{"n_layer": 16, "d_model": 384, "n_head": 6, "n_kv_head": 6, "head_dim": 64, "d_mlp": 1536, "vocab_size": 32768, "activation": "gelu", "norm": "layernorm", "norm_place": "pre", "norm_eps": 1e-05, "positions": "rope", "rope_base": 11000.0, "rope_fraction": 0.25, "qk_norm": false, "attn_scale": 0.125, "bias": "all", "tie_embeddings": false, "parallel_block": false, "init": "normal", "init_std_qkv": 0.0272, "init_std_o": 0.0, "init_std_up": 0.0272, "init_std_down": 0.0, "optimizer": "soap_variant", "lr": 0.00301, "beta1": 0.95, "beta2": 0.95, "weight_decay": 0.26, "lr_head": 0.00351, "warmup_steps": 200, "schedule": "cos", "final_lr_fraction": 0.03, "batch_tokens": [131072, 262144, 393216], "seq_len": 1024, "doc_mask": true, "train_tokens": 578300000, "steps": 2386, "dataset": "wikipedia_en"}
Each number is 128 + 24 x the weight over its row's rms, rounded and kept within 0 to 255. Layers, rows and columns count from 0. Numbers have three digits each. The size before them is the row's rms in percent of the matrix's.

# layer 9 MLP up, 1536x384, rms 0.0859, rows 501-714, columns 320-383
096:119134113138136110125124110128115135120154114118152137100122141118103140150132158111146194158134105134131154076103139117152199114147126116151148163138126095121131164125114118093118141126160097
093:130090100117115105187132161139134098116084112113096152136133121145151140126133138146109128108130119123124106147037104115148180116137186115166094100105142134146130140124136118141142177154106152
096:159149123107116101107134154154166118124101219184120185096136147125091116119149130114078115137171173130135128077139110102128131120098115135087127155139137175132145097102115126107092128106113132
102:097123110133104186128075113095146114114127135130092104150150122124081145112113131116128162134153098147139129138108081103079103150121150106133092168141066088110141125142117134139118123126141191
092:112161108123144150136140109093133157132141126148157141083123148121146080142121136181090142180130106160131121153157140060103052112113137102143152160074096143148121164132152107107146140141099128
099:121119162155125131115151143130083118127142122121140123080117129132150123118134101120158144127144163101196148108129125146138131129111139125131132131119127175144153150090131111133091160150118144
093:091091110136149164170124120122113123128130096124142151111168109070125153096139134133142128084125115079139136097145107123123120140154122119169135117155104098124108099117112138156080108136115127
100:114125093182087111141180155137145116126086180134129177103136120160170117111116179121129107102119146078179132118105146126134163115136148130121104123158071129115154118132136093104112105148153169
098:152136091161169126141164101124162164128125150112103106111125106093089147149134120149112130151137126115158132110145139153132087174152130111115102153099106142109169129133148169154137106174156134
101:167105139137131109146138128126196084094130156125130131117126141100095123130107128120171138161074141151131118117095105108123134109114104118105137129158119112071120113126125123160122130111124128
101:122113145120156084148132136118151117111154148111120178113156103179113169160114138135104110137152084106098103168092167151121138168152125132115080094137179116134130121191128105130142139114115145
100:087131165174129155114132144108153152120107137115077125110198144101136109185132106065104151138160113128103182130115125135084120097117094122147149078099133122112121108108101097098142148104115088
109:082097146105117086113075126131149148111096129105117130106111098154126137160069157143130113119149136120100152171140135125120095153124134121078112154079124122125127189126147094133086119147099108
093:094142103129128138160139120158152125105119126126155118106109162150166071126097090166171172085138140126095133095138137094189133091160084114091166150109144155157101074112147173116088159149143133
100:106138116119145093133132148151143122120086116128073143105124090111122133105144154101127160184125110134136128136118162137150071135129126145144112197100149158145089144170100125090166166109122167
093:116127126138114124115140111122128115097143155090107168083135119100189139114120116123102126154101128121074168126125112146126133150131179111115112143125092131156135142149146129130120108102137099
105:125109137109104119126146131116134154136081155075141117125116065132130148135161119134054151156045147157117134110153118086074123128096081137128100086091105143097130119119113097144120127116151107
094:102136087117189095144147173127121108116096142117154161101157127136142121138107124165132126157121100121117082120105086145130127120128154100132165162153167149141145082132086090120108127132125158
098:095084121124136160170142120152151125130133091158122105100105102178115144151132134150104153146092106137109111117126163112150123108100132100173149173108134082144165088117139144131124115109127066
099:133137119134169122116136120105114138144164101125128133124113113157139143134122106122100106164150142111152083136166107113145105140120158103157074150111124177138174184103154098116112114111115110
092:160173121118109118157113110091103098076144153137137113087130121136146151120133178130098084096148116068136180111109128067105147146077126139152104145123142125143131110092146082082136087104136126
089:118118155125153112146102109123112111126123106100109161114144139125143081123129113089144150116141143101096114116109130155170126138146129154131113152179116151148157106085146135151065096119141176
103:093125137149135202162139127120127103091145131112157134115149092147127094173120135109145081153133095158173132149132116115160129073108154123159095116123119136142127131104160160116138161120112170
092:138110113132151145079140092135080141171097169146125089131139120154124119142125124111091104120103105137129123122053161127116104163096136101160134156148112075136077100145115161134118123135120101
101:117117129139132114132144099128138143104110137149118143103106127098094134135123167120123122100096135132144084105160151101111150170151097112135097169131142155133160106084168134126117124128202140
102:130146117137135146166106100169136125114138157138112096119142120104177124083152143075141132123139130076119124124105096093128106150113133104178150149180099119094132110138138137143107069135123094
099:127129108097184128072143103124121150128105128178099116121146102101139139127098085128113163095089121128137100164078155112101126137102139131155125150123126109152116129148119172131124144118098137
100:045144142163110093138158147115123145116105095114128121119175125091135176158122156131107110123126119125145152130139139094089121120090165136144136084145130148149134114121154136142122141149135116
106:123145166149113147100153120100157139149125157130103106091181098138143158142149125151116129120129123126137112144173132147121157128086121111144140149134129154122126133098142122157106112135110124
100:128131137164153102102103116142151124145142172081082109140154153135155121155157158108151127088137107129098155138148156114056175163118153067111123124142100099131097119103165123117129135131112172
097:117109155105140160152146176137120119138138113072168082142155099093108159132135128144131128135125123114124110114115161073106152128162128139149147132161135122127139170148104162152093158156130117
095:129148157135128115141149124134099127096112112099094100107153161100144131133216099153076160128133099114102099118118129100146093126138125106130140124070150111149104093133122131132136130122094147
099:113136136125122073137154080163117133128133143156129118113103136137100134148123121131131149147172102140110149089149139121078143158108110089161112143099113126112163125117114124157109128122109135
102:101133127146113153146080154107152112125130135134089137144126118095125164143140133127109158150125098092172132137153158132096153142146135160130078157154133125148087125125136108133190137098110108
126:144097081158127092124119136113152174153143139136121102065158099127160137121162159093120095133112155134140142118161124128145093189121103112109126097105114149146107133144181081044113125160119101
096:119146147140152103105151165110129169152118115113150122122090116092082116129109095126087104086160113092090115156109118131093191132117122149130146123067134156176118144099139148127150172139134113
096:131125102135154128132126118155102138161109142130109093157137107147139087118158153137149098121137115173138126105143141144128141137199105140156145144115149119127126092125172106132129154140161100
112:143124152116141185138151074146142129162174156098145113119114153114101105084149142151116152149094158127129108117130139137126118163110122150108103158124100096118112132133116132215106159173167118
101:121133101097146134119125199105095153120153106117110121133152139105166089150132100121101103106138130100113154091126121164126149138111112116148149124159120110126130125147160103174122141141099151
100:151140141117107145109119183110142144120105100132158122102142095106138127108121126093108132129094157068137090120147133117133128101144155142122142111111092087119154105079106146103126139166152120
106:142148115101117113120116171098152127123144128131132173111134161127129116123117132182148138162091109094091109169144121122122182113116148147128134119125170145116137136133101083102113111170104095
109:123146178117116150121110171129178137139149116115122102170082162136118139154109151128105125137092152116126139150120103084114134153133113116105114161117094122135125107122119098179138147165123132
099:099148137147094154134172088114092127141145144139121135127102126119116152100136124156090081100171126155165117115074112124139133120117139180153086182124160112109078137110124164128125161114146119
099:127104138098155114120102112130091145113120137116126102129121102079140111136135109135131121141105143110111109072103115093128088180132135140151130112196112107126134167124137110120184147094121099
097:114152119123151159149127109118133138100146090144113149131159160081132098135152107145139082109098127100120146174124088151165119172127120106119153102151104133121133163133136105116148135115173141
097:108117169146139102147117129151149116115128158132163168159138148113093128147122117082141082133139121098154152101135066150136131111099140115119118158139096097105106162109154139140142147108079141
101:078098146120126128189143108137132127119147141128120162123144116132143143124131154142109102156121151153087139083128115103133117145132155112122131146126113114157120152116138133141114115151189154
099:173131176122092153125099158095143143142119123095114166088152134132146124117157137097112115136120132098116124105152126145185102131120142140114153151094130153146113128115145123137126174140124164
099:129139084103167062132135143141115160143107146114155178134124207135138115150152140179115096136087097136127103117153115148143120140097096167099106131125137171159127089144121128196142178158083161
104:136138132175122121181147131107152109137134107112144145115133099134154164121124154087107159123126114103149119175160129150134099098117132132087115143113114125121128130181110131094155128126153159
107:132157080143132125133179140148147104118134158128083086101142152118169138164105130106128127094116126164134108152154129146162114117116114125115119153097129103149092133124117115185133101116142108
090:098152107095143106133082133146148123166132126125107127077127163113131075089127163146121101127083140173167134124136119161105086140095167092134165095147136147117104151173179098163155117107114116
095:127111144137142132133124156179163147090143160124142134141117144173092109099140151147165156131101120143127146126132059141192097205139066123156136148129125111113082122137173083101119110123120117
100:123106128128138131111131100129124112126137140131170116121152116134093112173149135123097143144151135130111126120119175117113128118112100115155150116158151128154135136113091134119123174135137160
098:119151119134122109128133140110128088125164116125081171127095140090120151124135114135133086107118152101117127155137146110138105143144102107150100116123137115128128169130103128143110159141112114
095:139142103108134114161115155140198124148164129114083111130120107104135121133091114125097084135111122103118146142105123140114102101149095118158126142144138110077126098079180122096146148134124135
097:139143110115159083147099169130105152149111126101094111147137099122114133149115156126135152120152168157117125148147105130140106148096123128150096131150154096099096111136112079151127202110155131
094:141147095138142173153128159096161141119163088123128098147105161085148138152110113136120131086076127123118091112125113131110105100130135138119101130132117127119117128138114133134137113132102165
090:093125132101118067119105150117114096161153109092131085131132081109118095099109147119098076134142177120128105128115148120114091154175131130111139126120132131083132097125153117159114126098115125
104:115133114112105127156123156133139111131121133118138154136128141138132132128135145150133146108125188102082156104127116145134099143092145092104151132109098107120170082133165153122107132124054130
099:124130133151125166108139145121125131118108191129143169119166091082140131139161131128099127124124097089143133139134116117111121121134139160122078113144119128108129126131089123154164153128065133
106:170093099119132149090125137125118145134109132132171133114137109154132141132132150091134079097122083111159132146170146098161148131157141141136080130105110088139125103141125054141127111111129137
103:165131128119125114133102140120158085122138110136130113119109130115125126155112144125097128152139124144129141129085158119144175137185134090130112144100090150134145094099133119122121135116160103
096:133116128109129152141136132149123114135106151137126127122118165124114125129121147121103108118108142112174102103128117148107089109114124118196195160066134141161146135123116143162129129113098143
107:137135099121159097140127127154118145101112146138131130139127173146163186129138137126144110090191152146190130134157144165158152121087108127175092163144153125130111070118102131066097094130128124
100:156093095145141142123155133120120123118121104133124100103085144136148146129100161146156114125091143099133111140144125103127135145074151166152114138148098135144130139122127127163127101131163070
104:140126124128125149128134158157120158133103160128131140161138116081125122186143148118134136143140144148180131185116127145114159101100125119140147102137143127127099102155154092196115079140131111
091:124154113133115120139121124169111094147088131149140131119135135078117127157151140128100156125119091118157149124098137133150128134089136121126156162131145145158084090110132126158118146120133101
106:104135160126209122147122123098132131076141107141102132092100164110108146131103157133155140122159153141130108123114143123130092083186129092091108155148174152135139125100127135152108130133137161
089:163102109127127136140134142120107134109144157146154109096131093130139138134112097073100072106136108133135101132107120059141104137153132158117138133074152115135112125139119163151163120131133067
096:152131132139125141123106156136146123088118104114144125083147124130132153125124141102106123125140114110157153136120104107146126152104122092149089107118132133139105114136174148094148151109104106
099:131141152112145138157152105113134124139107141121146132127166116135139123169125129061151098108146124138131114141178169117119145119134165087136140198106123171120131150147142137133112132133135092
104:140151149117170121122102141144147149135110139123162133134124144083175098133100157114131158144130121138127135139133113086161114146159148137135176117116119112120138128118124145105078146090106132
099:072090109099114128090125121170117144164157117094167130112135124129131140126144152131203124132150149156129126104135152109166087105099081109111129145118166120131143147113111074173109165155155128
101:115135146135109112119109172101151164096112138137136113099154127149148137134156144074116121147119124095123108127145155118166098119120159097140123088145150121158164090126152088106144108140120109
094:134146113139170113144133140131150123122145116151103181074120132145083161157123166100151115157122091148127135073139139114179114130151152147127128121141118128138132064124135108172147115175126115
098:152146122123143136101131131123110095122143129117129086119181060127119151148109103127134157088143169110085123114131112137122129093107141129153119123163127124152128081155153106100143153144117188
097:132107112163184125101151100120118104106115084130084099127144112087127149108125127113128155138112140169141123109157137140121116125136166098137102140145148126137106129116130130147109081114116102
083:120130084168120152130111109150124145123142099075107137089120138125153124119130140221131108106114149117119105134113162140170124116109149128131109095176105105089085122121153133145155121109120146
098:076076133115172150114119140137158155160126128127102136124114112131135132129123143118141120141118157129106127124123140095111146147181115128102141109124162100133118134108108099109159052106145125
103:133169125135148138148126136097149136126134133149111172148143141163156070145137123117155169150114113121143118154170102153078156083127119176137153124124100141088139107153132134100166171121153133
101:114087115150135130161090131098101167085110089093097100110144103108142101186075125141102118094180114120158127131143088131132100125110150144127136124147096140138118109156134112123109115062126111
101:138121154136172088111108185149173129129103133127094133096104150087102138125105165146098131122143127096171139140147124148159123132119088190164132156172123089107093144167107126114147139112075126
102:117122113146137133119077147128149090154096149104112149104133138118133142107105160126108138123140132125107108141122151124095130137123127110103112100086179167127147122150124122106126077149155143
095:115168140105136103117136129136115138141139152175104086116150102118143092082107169126127122111097110100174113118108193131205094132154141155158122184112098121111134117169123103130145153125122112
103:129138157129115197175125083123132098118122085076090105083123116123152122116113135181097126134134133113151101112076077108060143112116146126132140136175161129173099149108107124092119158145141108
102:162148109111159152125112104130161158133140134117146164125132075125137110098104156084133175120135175132126108134126124156142108133107092103168144173126109136158095114150137143152120136134143085
095:090087111113088212112129136128107129101122115099133110095105087152125110132137106097111129101187137133123117124115121104154143090087105129146120152146109161108136124129129146140123142117139154
103:103110139152111147171095126143158116128099161125131108124121124161149152091100147125121127094152130138137097133137118120135105137104126130155092119127152125112135132118098157119104080158150157
098:128147115130156107141126166099126142173105144111162107133108136101116156141140144129139145124119108135139118138145160172119116140090091126133140099133155129152163086140125146140149108158140104
100:075088123110147131111089145157185109125122128096137147144120125117188124160130108149152129150145160113144093163137124132115121135161121131116130133151179178104048070125150098153104110127135127
098:170139123085133156173121148154110152168143091131090123123115138117120117168141123122201140118137128158148124114156184109158114134119106096156112144123144123140140166088135104133118118084095132
109:142096133131138140133140131118147147129158128134151097112110139121136140137149114099124163162092146130164109094142153145150109113148148114120118115112157089130139117130131155132125145127163132
106:147100159121162110142129156132178135166140154104148158117121148107110085154147123137136148133086111120130106108120112118149142171133085117128152119117136134130174100163156100149097128134087095
101:096175135142127152095143116109152129145116123104107099103151141097130125154092179111102104133114128100113124146123100155101139184154107102118133066135127163137126141149135096102144143097113130
098:147136123089123109123135140137102094144092183114162127130123155140098126139101129086146126165090127182133123122111129112133104129123086123088168097151150107099147123108102136124143145150135158
098:156127122145131129131113178140134162148129137138119106111151149133151209117141127151151121099065145130160098096130138147143127119158108121138116142119154123136123092119118156137108109144123144
096:123098102119132162114113105129102135113100127118183098159165123124137143142122136136155075102151128099112123125126133166154108130152165166146112091154101117168149135130111122173170147170101140
098:129100108101168139163143116155125102143105125134112099101136125125137058116105131171119139131120153121138135150131134122177157155123105131177109134147114114123135129126119099151124144111135104
092:096107112136131144140092145140147131138132156134141141102126105168128113166094138156129130115180119176101121175112192116139138114126142081140095146116119169139145112139126112125142120078132156
102:109151148176097116115163123085141122141115155117113090070143121144130153149103137128108098121139121085149121112143133089146175116127129143132127129102106148135155127075142126128104098118195157
097:140142157113143132179082149132147153149147144125116098128145082144098177153137111155108124140141147108170159145157134120113126128153141151115148140132134122157127098158113113122129126126162104
100:135117140138114163144102079153162134150136149132196178119127095122163054112100152160111127117116129124113103080122162139085126135127133129118095141153088094125153110177168128132123128121114155
098:156092146103113118114119158093099095141180098147143129135113120106138129092111133119084120154111147126124091126108138138065133138170142136131122153104106127091140125073124169123091146162160137
105:130096082104166138149125104139119108108147087118181184112081127156125133148129103126086137117146144118111108120116148128148124116091086127130178156131121138100132116100095107138146117123139118
100:157141114140156159175081143143139132129128144120140098120134146119102116129097163102132142125120115089140113095104154099118152114127079142167152127161161120157114147159121135162158213122143114
103:086102170156145126095174139156113145135141104123084155111126172177121131147115130142128162105130122148092147136125096127116091145088136103155162105127121143149164104125087115119102091084137147
097:123134124128178112129118173115165127167115123183156141145140154118097132168110145157095127088129149110134120128103190099153130120174118131161099104139154111110142174085165081120122115113148151
100:131096137142120096110195148150135166145102166123122086132147118196113112154128097119100105155166132137135115142136119092145085136102112121127095127099121099137133092095159113125106129144127131
100:150130131136109125127137164150157140143148161147141135152099112148158115156137152158098137126124178096108127130105130102145119149139107154120132168141082168110152086102099093141162127155106116
100:152145155116100078105141114129152144119128164109106115123182112113124145129134132150112144175125112104136133147131091166117168088167096127131118139121121134127130129081155105134136135105104124
100:130073121102129132145095125141124107103114192107137158083144162150164114153132145148135127142147118158105124113103163114174104090132125143103115118134135133130138163129130121139113121138144094
094:135167118139119116140123133151152098100095106113125134134135161132105084123163110150109111151124112112125121136117158108151133150187182163074131119134144138117096111103137132127120120131111136
098:125121122135154168159102136104107108087117139136127105153124091117151109125138150123125121171121147098180141102153191102119166113138111117137119162139157113131129117111158136164120125139120125
100:050173109123138143107166140106108098093112137117158154114114143107143146138100121134118131104125176118138164115139138125121108131121153125163134093093124162134116141141133130157137162111098147
096:113113098177119155149137155124128146132112151106151073151114123137148156143160118164126140149105133143080122108136115093126131185168116115116149123061119121118160141109131125125117126132159108
104:102090089121137134074148141109128146133123109132148136147092097111126168137107110108111100163127101152106118105139167094139109162121116127133112156088156169089152094093128147129162172126129102
095:129111130153105108135123108179122114101087177117124145111137133180108096100120184116106136170147147146133147121140102111125078139188116135134108141130127142113144102160127116143121111122103152
098:072161134100176113106145136111138159173128151144093140119150098082123125108096170169124134102118142122136148146126112134125132103163148117146114098124144132132115108128166109135181136122101121
097:097088090117121115130113102120134153139121142130119124100159133128150128095140152136125104134087130148111148124109141088108114094124114145132152159126099088109126124153084128119107172156117149
101:135119117116120175108139149148132140129117114141123142114143124129143149106105118072142122132167120122121141033106185098087122083118138106154083151140149115155147123071096119121116147134112137
095:109158122102147126134085148107110120121110078133150137126140076126142143167147114136091124132152100128145119110133132120150157179143105102118167185168128126147097152143168141139110117139067109
102:119133150130141126146118104138152116136140111082117106140159095150134150129122131076115109134082148112135137106122173084114130109164124096145100135125116129094103154100144130146065150144091106
097:137112157122155143163087142135111130113145105193122103082103124110139126108117170101106109153123129117144153107176133083111083107172111135146095107107145178132137128090152135133117147152134104
101:149152142144133107107094124143149096171150171148096119100103145136137129130131147103114197129124158127152115123118121133137120104139114138176136100100126106121114120132159119111136132112125101
109:111156150121138150153140170124147164078135128143153158136115104135100159164098127155131137133140127137131084073148132164148091121167153137100131184091125098191121131144172104166150146120117122
108:107126140121151124130088137125127168156140119145104139141112129174123149130148159123134141098155100134164175144118145101152129117165116075130141159149111129115166127107114119091125136177129133
098:127158156115158076129117131156134141132117147152122156091118117080117109061135176121101122103149125155143109118114142125118111153134126126166090098161155120150136133143090112130126071108162174
100:131147141116142138132128131105147127099158147103114191115139110153146103096090136134098155119145121152162111102109162131137100109165129093095078132108127161149126118150128092131092137092129172
092:112142109155116086062156124178176174129103160159146151121112126116125133135155143065133117112099154117125175127179114110155130149154145079122144157130164168190110091112128135116149123124151114
103:121122122125135153107044120138151132129142116163143127148066165118130138155146110127087125141133079144147142093122173098124187146156098122136097131106164125152134187129119085105117143098118101
100:139121141128147127135111123107143112105064117122172152132137127101162142193108098110123136131136142152140125123185150130108116137116158095137176118092129101156157161124150108139079105157122172
095:138127145142139133155145128146113124077138111105095182117080129116163138124110142121147149117111094130099090140098131170136163121143090126123170108121104122122166129129127141100094122115109139
095:138101144109125154163123161140126098130127127096136131137169150118110127133144131146145151115112161143093105145176169116104150133106113105115109116148137127098138107152101160108143119135114122
111:112150188148176119134142160114158164143131112126104116162170156139120126157123119109114148149170099160135104122150100117121120108138128111104096089101147118100101124133109076136108159100116149
101:150140145112131071131143121141123121118127128096178134160138132088143120128084127155127136083114155131081119111089114110113129113128156121132146104112155145127139099147126139129122117122159128
094:126100115097128101097141085134132131147129177095162101112133108114129144089147159122139126116125134147095157111100142123084137102102176132156131141149074175152118108161153130170148113141128127
103:138143133135112167126116112159133131106160121116150142136137127132130129132149117114122174105128137149116121126133168137113143176125145102163174134101111184109131105132146132131105117129128072
095:111135106095140111126137142140132131093141117126109143156116096126166088102113136148104109161126104061133132113138081125125118120171125126148132164151140122156099098148115135133122146164110127
097:093071151152168147132108120126137159136154108120118163089097164106204131073102113157130155099119139138165148115094122164105136114123119134119161133073144143140151151095144127115110117123094155
087:185093137095134136143129102122134116158118132113119107121139140114098124135143139095117098079125140083168146092097128130124140124082134115162133139142143158177094147132164113122148157125110116
106:088121109172125121142149082128162140132115104121096142121119101115091167138128139092145159094169194126116138144113139154068119125128116146120188163127097140133134128121135126129148105122138123
107:138128137122120106137122151130099134143157139108151134094101116132087144113135112157138117132085151126124127146103118141140120149094129126135104122105093156124143138132137101132125149113103109
096:104060128108100189132133151121127125117169111160112081106137142158131145098094140146087141123106131134128098122104166106173127130120154103142126112138174098150159118144155115068139088150113142
109:091124141060157148139154143120169132117188139173102119103135132115128129122122145115103161120099151125184075091110161115118124119168134121094120102123121121128170123103129153158132146143136148
102:148129137147153128076140107145120121083141108107137121112119104097181117122151170150094096161076158119137129150102105101112103146136165073152148134094127162148167101141134111100106130137109188
085:119165144118127093134076107109095120140114163128170139121152115103153093148143147107128121149087158122149136134156128129117102122165108146132115126202161093099098079134124139142134160143111083
104:104171101115160118147109125141196146120105160121160174127106105124153145136162130133123158120177132135146125130125115131152103142147129129151132146151126141119123109179126119163148167132123149
092:155114182083155127122118140131178107141088116141141138130092119118070097087155133105143114143081161110109161146132115115115110134128151127139138110164148104144143145120143126129141139133131136
103:111146145132131133127160121137111080130141121080138128104178134093147123142127140145118188131123100121168143122130141107152119173129115108143169143098079144118086159136145128132178135145119145
098:114127115181104133158110099132140089085158154159134122130131186117144154113130119108088087111114108128147070115128189101128111133147141114156085133129158144112152142127136128115132125114129129
109:158121139125119113081159151138120113124159143136162141134092142087124125083145120164165140128080119121149100107087127128114089115131151105125086096131103111133130108100161109131062093130133135
101:143156096116158159148121133152104143109135075128103071138108117121139121180114159097167115080142103093152136142126154157147120161143110110126098163136147108135088101137156137108134132125139141
098:116143106166125106103128145133106115084135113093137099138116145103128132119152162159106120152139101110168139156080158165155168096155135158128116148088115101125123132113127117118075100112117110
097:094190120109128139144117134176119156125091129094131135138147086119131169168105132155146130094175097139126074118134170135131108140106071090151100123127130130151105147147100139110147156130107131
101:118121106137094145088110124093115129142112144129136094114133111122138076147099140116097110159177095126179097148124122097166119111126087144138089106127153091124110119140189149116125144145143127
094:151122121104115141099106134064144168130137111160115130112111152100125131156127133140128133187137096120106124164122117141139169150138144157110135017099136114160144110161139096119167175108128095
109:124162138141122140128140092164174180079134171125114161108140126173112118151111090155143148115126139151096131140183131115119153146131110129118102124083149139088131161141153136169160104127144117
088:091104180113141098099150137135140112122181108101155102116169106105130166173092080107130128142139128134096122109125155167095159090137146108127092110145122136116172191150152124119081172142138137
101:149127125158144127122162115076106150129140106140128122137099107133154180179123133154154064107125138121118130155093161156082158159138109151117127110109100188132126039103106150128154138104141125
123:136134135095109111135127166104132182156137130112079137132119169130141114139150111125120144163124142138111142101122135114172104167104116080110099138100145146150134086109171105139128132146088136
103:134134111108156135132139132144140115111103096128131153187150157132114139130181151129112138105144124148099090121144179089206126161130105124161145136145093121135126101118154133146162088111116078
109:136144131147153129121099113130179130091133131093144097120127110113104150122117134140087124162161111067142149133180149106172144146122136106133092133108144103143141146107156139116085119109136132
099:135142105140140145155157113108140158098135115138154157125152150104116137129151127181106146129157117148138130144152170130169190146105102081178156158130146181140134110128105102167120102089086060
097:132139174133120187126082129138154132110150153131168125097161130111180124122123155112118123119159148164101117112155142109137128142096098124087113126154122133160166147121138124089108142147100189
102:122166141139152132162147123128117118113131118084140134128121119114127121084104129110111128093145162153146134110129171180113107118133120126082138112095167172166165134133109150123117143121127132
105:167092120097129154134178155122137137142192090160114077153188084160128115116167154100109126156102109149152132132133137097150162135144128161117141125159084127114117145123119156148152121175104151
105:132157133131168171175097146132140112148150142118147141102144132152182129133120176126143114138098152135115127102140147107126144118151125108120068134117184118126116113070129141104171111156148149
095:091141124075137140159108143140155099128147154096164123155143116158087162128128130128063120159128135098132125111081159125169121140111088134165194123096114149103097115119143141123142119125097113
103:085093121132121144078163149131145115073159119163125142105109150065191188131102110136117094092141139147129122117110091123111131128092165117140127128115139116134082158109150109083141136135104153
087:160144103155136096147156092128094134118115129121141131029114097125112165111161127159083129139123079102108101123116130116105107182122129063104157095144090151133120102171119103137126129150126156
101:130131148131142151127163099107133131138079138139088129141141133122119121139146122118122147117139089143118143151124159062148131128121137122128124132136130152159147163116110129140117084120135111
104:090125160139146144125144158110131146098101133081128147078093105130075125128121128129143138115140151156120089163123190134112118097125181173124128125060122157126120130157165139126131118101075160
102:113166096127137140122128156113105122086123160166175114118162115157191170140129138106142134126131118113139144116115152098130140127131112141135097138140104106134104083111130089182090178089123100
104:144141093105119152161131132115114098145115134103129068154119115130140100162120160125163146133112161132119157130131147122117126128117099111115108128140111137148154082143118137146141108166128098
096:130168130152109141113143120126140127142106101116172152160144100137070123090132135121131130164122133122090127121126152119067171113112123111162102085148113133159120112080148160152117139119137152
108:076119122141106132148127104101176153174162195114140168108184085135105129118173154118136122118108125091133135131143103167139097128139147100138141101149145109153143057129118124143120145137112119
102:126118138139139110111139084135123092149130147150084124129145131122130127144134127104135165107131156125176116131093136083146130135130123124163153150134124112127125122131152121133089145100139132
097:130181128109103109115052076209137144108135175133098123137125132138123148120132125128092190108149126152094119123128133130159154162151113113199127118122118151097133139132143183133151111149130100
109:128124085165159076134147122110134137174135123128114148136125140096131166132120155132137099070115114124136168157150078118134138111121135121133100152159195103156141085067155115032112169137094169
097:126072147103110174113157153136145163143155108099110128164114117107124146108104105147132135137111138104123161101078125127119139103111145144148174126160117133144135129121132097152101136160133092
098:126107137158106127164105153126126095142130096161085132161114103111119125121143131095133137133107173138160137168155110122147151099126146113134126127130110114148144188128150121121101135114140138
102:147109170103161155139117110095096124114110126096126167134099166103133170165160117141130117093097156097147084099072128146162141118128124096147095166129153115104124128128097172108097131186111131
097:142113133167105128154079112152125136103133153126122187157070096122117140072126158120101121129132164111129133135124123156143154155126153110153096156107131134123169107102181147131113105116138125
098:126135109100116119146155111167140127127109179131119153125112120079096108123148138124134125122143162093112182177173120114144114124105126156110130167145137192145124134148138147145078121098078114
098:109136124172137109100127127135157126124137150157131142120095113145136100105145121114123147098079161135120186172104122115161122144059145115175139146079148157166135143142146153163127118158128150
102:142138146111124122153128145104100098089142115118130130145180121110179149152106111104177142141125146109122115145070086135127129147088121150135172127149129134133125126054102167121117126108094155
101:098166140143131082139093147185125127108137155143134134142121093135150158130147142129118134142129117106142137084132140122123111145154112087116137137110147150118133151127160134162144138108147134
100:119145138146145119162133119122130128122141113066133161163113139112153162144099098169105118094142105122150130163087152123178124126133136093150154156141140076131105135138164141149132126093130114
104:074128105125157138138109136117164128111099108144156127095116096072096105100102162112099140134117127158065111129141115124136117134082078103098126143121120138120131126120125141158122112107139080
105:126121115129146118140142129100124120122144121136116131119187136130123116127126174159097169126154091125090174142064114134161146151123166144149162158122091134145155144123081138100159116125090116
095:132149119070101141163075138130145137144096166151124092154158174110084132177116128115139103153115112157135143148112147184163090100112146131138154141128138135140115114134097106161152123135131160
102:132080161113115121096176135112138125128130148144118143124116128101050121165101128123102151106117111154155148157124147110139163129121114148111107121130189087140131130086104105143111137094111129
099:124136062115145110135160131140151110110117118151133136140114132111143165134109143135150093109115139064099162133077164148106135133134115101118123131126139108115143080178095091156126157154117130
103:159103135123144168083119111131139175138103092126128131122141101106166126141108111086150104131136152107180111139126164186146136132132139096151137119114151134142121152133179143136125112140136113
104:159155100116150193164074120108089154120095132120095129143148146118117128159124159111151066131117136122156148115089128145177137152152110129093140075147141137101148155154111121179124134114107108
106:155151152143151136103096125128129128142150115090125132117126113135123092111111087133176177127096146103106097141117135132177082151159120168169144132113133118169148101111130178089119108119154141
093:115178150138142136122114149135117130097150142114142152122104087117125085120133158111152134137112120067121125090127146098110138152130093129108149092155111147181131140120118149131124123146133120
098:126098107133151175166105111132157154128116134137168090100139123146116142108121164109117147121125156125170145145130118130124101097140084129141166133141129144151143122107092127141113116128160119
109:135148096099112146105101109130147123138151138110112166150125136116156146135169143122143118133155185107136130142138161117174097135108083096134076155092102116117134107125147087123125126129139142
086:145088105099126110129130093085134166102119140138120151183135144123147169136171134133129118157179127139112114127150132134143184108155134155151110102121162083141155111137099134086151160143141105
098:156076100140181174176128119102180150126104090135150141121133120132122132138145137117130107104067155148133083126088144126166145106102124102164160143132098145166111134074109114142114131105128111
095:112120123123137108100096163117117127190120127061134104097126139127094119120120151123109121117114155122104130110136086143115140127161136144073109100139144114137077118124103192118080124106062116
103:127136109190163158152141151182148095108141122119118129122113116083084112140147133088119090142125140139099098137092126097144156089118129128141101156130116150128072131087149135109141101117136106
098:120161109132129117121119154128156139109064130129125113096155124143144145143133096125178154080130165132125160118144185150118093104144159112121120160121092138133108102136132174180128095127119111
093:113128125135092093132139096107154113150150167104096116140127111146122155094145151116152125133163139125095136128116074096138094133137070112114151114128112163156134118133125110143130079150130130
094:130095142128134124142138209092124152133115114112109106125083144159127135130119114120151084095131168115144113166147134120143138129132132145137097110122101101153144115059145150071147138125185162
103:101095122101146116098131111152079105159179132051127129171108155086156122109095076141108110103138198113104099093145086081147098152082091141107095122127148135138150092136113104120115133082132145
108:109167121098153135154140172134137127123146118133118121115145108112113165129106155122103151148108138128152090125120157126145149121124126143154146115104095093097157131105103155136054160102127124
100:142137094158117114109107089185143122122093159117146129133118146102105109116104123133106126129141115136126135081099151121088128089084155136115148155122090130116102117111157102144123157155154113
104:112127128188130092140132137114153141133155143143132134108126101128117105141123162143116160099143151103096108160135175146138111098119169129092123158079131122112125118101112157126090130137098124
090:142151124118109105141122116145127114117135122146171168119107148171129090112165148155101112097103135136171116088115167101178103120142170177154148156155126138102141091126142151116113149131102141
097:096103114107130085077136163144120139114138125142129098143116121114103126124095131129128094125137125127117108120163119112133076156095129097128132130096124086087118135133160088134115151146083112
098:138156104116144158140130152141098131134118113146107142112123106107143182147120157124104119092126125094165168131179118110188119153111138148107100165167114155149132131129158146139082131109129132